Part of a small language model's weights: rotary positions.
Each number is 50 + 12 x the weight over its row's rms, rounded and kept within 0 to 99. Layers, rows and columns count from 0. The size before them is the row's rms in percent of the matrix's.

# up: layer 5 MLP up, 384x96, rms 0.14, rows 368-383, columns 0-95
# down: layer 5 MLP down (transposed), 384x96, rms 0.0515, rows 368-383, columns 0-95
up368 091:42 58 46 43 63 41 51 42 52 39 28 49 61 48 35 68 45 68 44 66 30 55 55 40 46 52 39 45 47 37 53 51 47 73 42 43 70 45 48 67 18 46 62 46 41 44 48 65 18 43 40 71 45 49 48 50 62 61 53 58 42 58 47 64 62 41 64 59 55 59 58 45 66 50 50 63 51 50 66 50 48 67 43 65 36 49 56 52 48 46 15 59 26 44 32 21
down368 086:45 25 62 47 49 72 57 65 45 54 52 54 53 58 60 32 47 54 46 19 51 34 36 65 44 66 54 60 43 40 43 44 71 52 56 43 45 31 64 38 62 66 34 54 67 48 64 51 76 48 58 52 64 54 55 29 30 61 51 58 66 41 47 63 58 65 30 61 52 14 37 57 46 44 43 21 51 57 48 54 60 35 40 53 46 38 35 36 50 60 50 45 49 52 52 53
up369 101:53 40 67 49 51 21 49 49 75 32 52 71 51 39 66 44 26 54 43 55 68 57 56 26 64 63 36 54 65 57 39 33 45 52 37 46 60 32 60 61 38 55 58 63 59 54 34 51 54 48 41 45 45 69 59 48 67 71 62 42 72 47 43 59 50 62 50 53 47 41 47 43 44 61 62 50 43 53 42 27 22 69 56 40 47 50 49 28 52 35 59 53 65 72 57 49
down369 093:42 63 38 25 65 43 63 32 38 22 29 66 40 52 26 49 43 41 41 45 53 50 46 54 76 56 36 36 56 65 46 52 45 38 42 69 50 46 43 67 52 59 40 56 50 55 55 59 48 65 80 35 44 66 64 62 62 40 53 50 53 58 36 50 57 63 36 62 45 48 73 73 47 42 52 35 50 58 42 57 70 69 39 41 50 38 66 62 58 49 55 37 31 39 45 50
up370 098:63 44 60 45 65 67 58 53 46 29 60 56 34 43 55 53 51 63 58 70 49 54 48 73 48 27 46 35 50 70 62 41 53 66 64 43 47 51 46 77 47 42 44 38 52 14 36 36 52 35 62 47 41 47 57 51 69 47 47 52 59 31 40 45 22 45 53 60 40 33 41 45 29 49 26 30 53 48 54 43 56 50 67 53 54 32 41 67 49 59 53 60 60 42 38 59
down370 095:41 35 28 72 29 46 63 35 55 68 54 37 69 57 44 42 38 31 42 66 56 34 59 49 33 45 45 38 39 43 33 55 54 47 48 48 68 52 50 34 52 60 58 67 54 54 70 60 60 58 46 54 40 52 53 50 55 60 29 59 40 44 44 51 43 68 66 35 39 61 47 51 68 48 66 73 49 59 64 56 43 62 51 50 64 46 42 30 65 44 42 29 43 68 58 17
up371 103:57 53 53 48 57 54 32 38 23 70 35 44 35 51 82 56 59 59 70 51 49 47 49 23 55 31 68 47 52 72 34 47 62 66 67 35 34 66 52 56 46 66 52 52 34 33 37 48 44 49 46 68 71 64 51 53 29 75 28 44 50 56 37 51 45 48 43 71 52 47 46 48 56 38 51 50 37 69 48 30 52 57 60 45 46 39 53 38 61 54 43 54 37 45 47 40
down371 104:73 49 29 62 34 53 58 36 59 42 45 46 44 56 48 28 54 60 64 35 42 50 53 55 14 40 63 43 44 60 56 49 73 50 52 46 71 41 70 54 57 41 46 50 58 41 57 53 55 59 43 49 68 44 66 42 51 42 62 43 44 40 57 55 44 39 56 32 35 46 41 60 53 38 20 39 47 47 67 86 39 49 54 57 72 40 45 45 43 66 52 41 37 69 69 44
up372 093:74 51 39 46 54 57 43 59 43 56 68 82 53 34 53 59 59 68 21 48 42 35 74 54 58 57 37 49 59 57 26 46 32 61 53 57 63 61 58 56 49 45 26 57 64 54 53 40 52 48 58 35 43 66 52 46 40 41 43 46 57 29 57 58 41 54 42 61 29 49 68 55 25 64 76 49 41 40 58 36 60 68 53 49 37 42 35 45 56 60 66 59 51 58 43 59
down372 089:56 54 36 61 60 42 55 61 51 50 43 69 54 43 59 36 73 55 33 47 43 54 55 56 47 55 47 41 48 47 50 67 33 47 48 34 63 37 49 54 64 40 45 44 51 70 23 62 18 63 49 60 45 72 67 58 39 39 18 32 58 57 64 34 32 54 64 33 46 43 38 48 25 62 66 57 58 37 48 72 53 62 59 61 56 34 42 67 58 46 51 51 42 61 45 47
up373 100:45 62 45 37 53 29 34 31 31 56 39 80 35 33 56 73 62 57 51 74 58 62 46 26 25 56 46 50 42 70 42 33 47 63 62 63 54 42 40 58 62 40 29 45 49 49 58 61 56 25 63 49 57 56 41 49 61 35 41 46 61 50 47 59 66 48 38 52 42 51 55 52 44 62 53 49 38 38 58 45 60 42 42 62 71 73 55 38 54 61 60 57 29 54 42 35
down373 109:51 62 48 46 57 33 36 42 64 47 54 31 56 57 58 37 65 62 52 42 53 43 42 53 39 46 64 37 23 55 52 60 39 51 51 53 64 59 81 32 57 46 41 48 63 62 48 45 42 65 60 39 59 35 57 50 73 32 66 33 61 59 57 38 54 42 42 51 25 45 53 62 29 30 30 26 79 30 47 64 41 57 57 56 50 39 53 53 55 32 53 65 63 54 58 50
up374 109:42 34 55 39 41 53 73 44 70 35 50 45 62 38 32 57 41 62 19 75 45 57 32 56 52 37 68 47 49 54 47 40 54 48 70 34 52 61 52 53 34 63 39 54 48 34 55 46 50 31 66 69 45 52 43 64 37 53 41 67 34 56 67 60 35 46 38 31 53 69 58 45 54 55 58 55 41 52 31 43 24 55 39 69 48 46 31 67 57 65 60 48 43 52 40 40
down374 100:17 56 47 52 55 39 38 35 43 48 38 54 69 37 32 36 82 56 66 55 72 46 73 60 33 62 43 63 41 62 37 42 32 47 51 61 39 38 59 61 54 50 61 49 51 38 37 39 39 44 56 66 66 60 26 52 46 56 65 50 50 68 27 54 66 54 36 53 50 55 35 40 59 38 50 44 57 57 33 58 65 68 42 60 60 56 60 44 51 48 66 64 42 51 33 52
up375 106:43 63 41 56 45 52 48 55 44 36 69 41 54 52 44 53 60 49 58 60 46 38 68 45 52 64 39 30 38 71 70 55 74 40 59 78 45 48 41 20 55 57 58 37 38 37 28 27 44 18 40 53 51 33 33 54 58 47 32 76 67 57 47 57 42 37 42 56 54 43 57 71 53 39 48 51 41 44 24 40 58 54 51 55 54 49 62 46 52 44 64 45 40 48 65 48
down375 097:63 52 36 59 50 46 48 58 45 40 71 34 51 50 41 44 48 65 57 39 43 36 43 58 57 65 51 43 52 59 52 60 58 71 29 20 47 60 49 57 33 80 52 64 59 54 59 33 46 50 49 54 42 45 38 58 37 57 54 70 58 55 41 44 49 23 48 47 26 43 67 47 54 51 34 38 36 68 48 58 48 71 16 64 44 49 48 71 50 63 51 35 55 60 65 32
up376 104:67 59 41 45 36 63 43 43 45 52 41 78 37 48 74 42 63 47 55 64 64 57 53 43 42 43 44 68 60 42 44 59 56 48 67 82 46 67 63 41 44 39 44 33 42 37 47 57 34 53 29 51 63 35 49 38 39 61 52 55 78 58 56 73 32 44 51 44 36 49 66 48 60 61 37 35 50 43 60 49 59 36 55 68 32 33 51 35 72 58 49 31 45 61 54 56
down376 107:44 60 71 55 72 56 42 42 38 44 42 63 41 27 48 47 35 60 44 37 52 39 35 56 60 60 69 37 55 39 42 51 22 76 36 59 41 12 38 31 42 48 61 51 55 57 54 60 53 66 42 67 46 36 39 36 63 35 47 51 43 48 44 66 67 41 62 60 44 64 48 59 53 30 52 45 56 41 60 52 61 47 40 61 78 47 71 47 44 61 46 64 47 52 54 48
up377 111:48 76 51 35 65 62 20 44 53 31 51 71 54 33 59 63 59 46 33 17 29 50 58 57 67 51 48 41 69 45 36 53 54 45 39 20 49 53 42 39 49 55 66 44 40 50 49 71 69 41 52 55 48 49 33 62 66 72 40 51 57 43 40 47 49 27 50 53 37 39 46 52 67 60 63 60 57 61 41 47 55 63 44 54 42 53 37 70 43 48 40 38 49 66 51 48
down377 112:46 50 37 43 42 51 60 62 91 44 57 34 36 53 27 63 49 45 29 61 39 50 46 35 50 47 50 66 46 37 49 50 37 55 63 54 64 57 49 62 50 68 40 47 58 43 45 57 55 55 30 58 41 49 59 64 45 47 48 59 29 27 58 56 69 76 50 44 61 58 61 42 51 63 58 41 09 50 41 45 51 48 69 46 56 55 50 41 70 63 42 53 70 38 53 31
up378 110:58 76 40 65 69 49 52 47 68 38 35 55 50 70 51 68 55 29 64 82 64 48 46 48 46 45 40 59 34 59 47 51 41 69 53 51 57 48 59 34 39 25 26 61 58 40 29 56 54 46 49 59 45 43 79 42 58 59 49 27 39 44 48 54 44 55 72 47 72 61 57 48 42 43 66 45 44 52 34 53 46 41 58 65 27 48 49 39 50 69 38 56 42 58 47 49
down378 104:65 55 38 61 55 50 46 44 50 54 32 43 46 46 73 58 26 28 50 66 53 59 59 30 51 32 47 64 59 46 27 50 55 67 52 40 32 41 39 27 51 29 44 47 54 57 38 41 52 56 48 66 42 33 71 76 52 45 57 42 53 47 39 35 51 39 90 53 51 51 48 45 47 44 84 55 45 51 52 59 38 40 73 63 50 57 65 45 52 48 43 50 53 53 55 63
up379 088:44 38 46 63 42 32 57 38 66 56 46 47 53 27 61 28 61 49 36 57 53 43 29 45 83 67 54 55 74 74 53 51 49 39 37 52 54 26 44 39 41 45 29 55 53 43 47 61 39 60 62 52 37 48 55 49 49 53 33 51 74 57 40 42 55 50 47 40 45 46 24 40 43 49 41 65 29 48 65 49 63 51 54 73 54 58 51 52 74 64 39 57 54 62 28 49
down379 096:48 45 51 43 25 62 26 42 63 38 51 53 50 34 48 53 77 45 42 56 42 78 58 53 56 59 41 41 45 37 32 39 54 59 56 61 65 54 58 36 45 48 68 31 46 64 50 59 69 42 29 51 43 50 55 45 42 82 69 61 47 48 60 61 47 52 72 47 58 51 53 47 60 62 32 38 56 32 57 56 44 41 38 49 58 50 35 52 34 16 64 32 57 46 63 55
up380 096:39 43 44 51 49 46 69 65 50 50 53 61 45 55 43 47 41 39 70 51 43 28 30 56 36 19 79 57 40 37 47 48 68 31 63 38 41 41 52 59 46 42 48 50 35 45 37 53 72 51 66 55 47 39 44 36 41 68 62 67 37 55 59 59 48 47 30 46 35 65 63 47 52 32 62 56 53 43 66 51 70 54 55 55 32 57 26 58 49 45 47 63 65 67 70 70
down380 095:43 73 45 29 30 63 44 42 43 39 66 54 49 67 33 62 51 53 46 48 60 47 53 68 47 56 52 67 62 64 48 42 59 49 60 37 57 48 49 69 49 54 63 50 62 55 60 24 59 31 32 40 53 47 56 50 58 39 44 32 61 40 65 44 44 44 47 35 51 57 57 40 51 50 47 56 22 62 73 20 57 51 63 70 71 63 30 26 36 44 64 58 39 51 41 44
up381 106:47 57 40 40 71 43 55 56 63 38 51 40 57 35 66 54 36 43 63 57 59 63 58 51 44 67 65 44 64 74 43 53 56 65 56 61 62 49 46 67 50 53 64 42 34 46 43 64 30 60 48 55 55 27 57 57 60 64 56 44 81 42 40 41 51 37 31 38 64 53 34 44 37 60 39 26 23 64 47 38 48 55 44 33 43 62 31 39 45 79 48 54 66 54 44 44
down381 098:66 37 51 64 31 72 49 47 48 49 62 49 48 45 58 48 74 64 40 42 26 31 41 55 59 55 48 52 55 40 55 50 47 29 51 46 53 70 43 53 46 48 60 44 50 30 38 63 60 55 64 51 53 47 53 63 26 52 19 58 46 28 46 28 45 27 44 64 34 51 65 78 62 34 64 47 44 49 46 44 43 44 70 57 70 39 41 46 58 50 39 66 60 43 52 71
up382 094:52 58 30 32 26 33 57 51 32 53 68 52 54 46 52 50 52 43 74 63 65 43 52 43 53 47 53 44 47 53 36 52 66 51 64 57 47 65 46 40 54 62 57 52 68 50 67 40 41 57 43 36 50 70 39 65 45 54 44 50 59 40 53 55 53 60 35 44 28 44 52 75 58 57 28 39 74 60 62 62 70 56 54 56 45 43 54 48 42 34 41 20 44 33 15 41
down382 097:64 55 59 42 49 38 77 47 41 19 38 60 46 29 49 43 39 58 50 36 45 48 39 43 69 49 65 48 36 41 42 51 64 30 56 50 55 52 45 37 32 45 21 52 51 79 33 30 43 59 32 41 55 40 46 53 48 76 38 58 52 61 60 54 33 61 39 52 51 68 65 64 42 53 49 63 48 61 61 56 52 43 39 55 44 63 47 59 46 60 38 68 44 71 64 70
up383 108:30 56 53 44 50 43 44 63 40 54 48 48 59 60 63 58 76 59 56 57 59 37 50 39 48 39 29 60 40 54 25 59 64 30 38 68 66 38 56 62 65 37 51 53 31 66 48 51 71 69 58 36 64 51 33 48 34 36 52 29 28 34 38 48 56 64 61 55 51 67 56 69 50 45 47 24 41 44 39 52 50 63 43 44 60 58 69 42 66 57 52 33 52 34 57 54
down383 104:57 39 71 54 51 38 65 30 43 39 26 23 43 74 45 54 48 39 44 50 67 36 55 51 32 57 56 50 55 66 46 42 41 43 64 38 72 47 47 72 40 77 45 61 41 55 59 49 83 61 63 51 47 27 26 55 51 54 35 47 66 65 50 41 56 30 38 60 56 40 52 68 48 49 47 36 56 51 47 68 39 58 42 59 50 42 43 49 42 54 50 55 46 37 72 44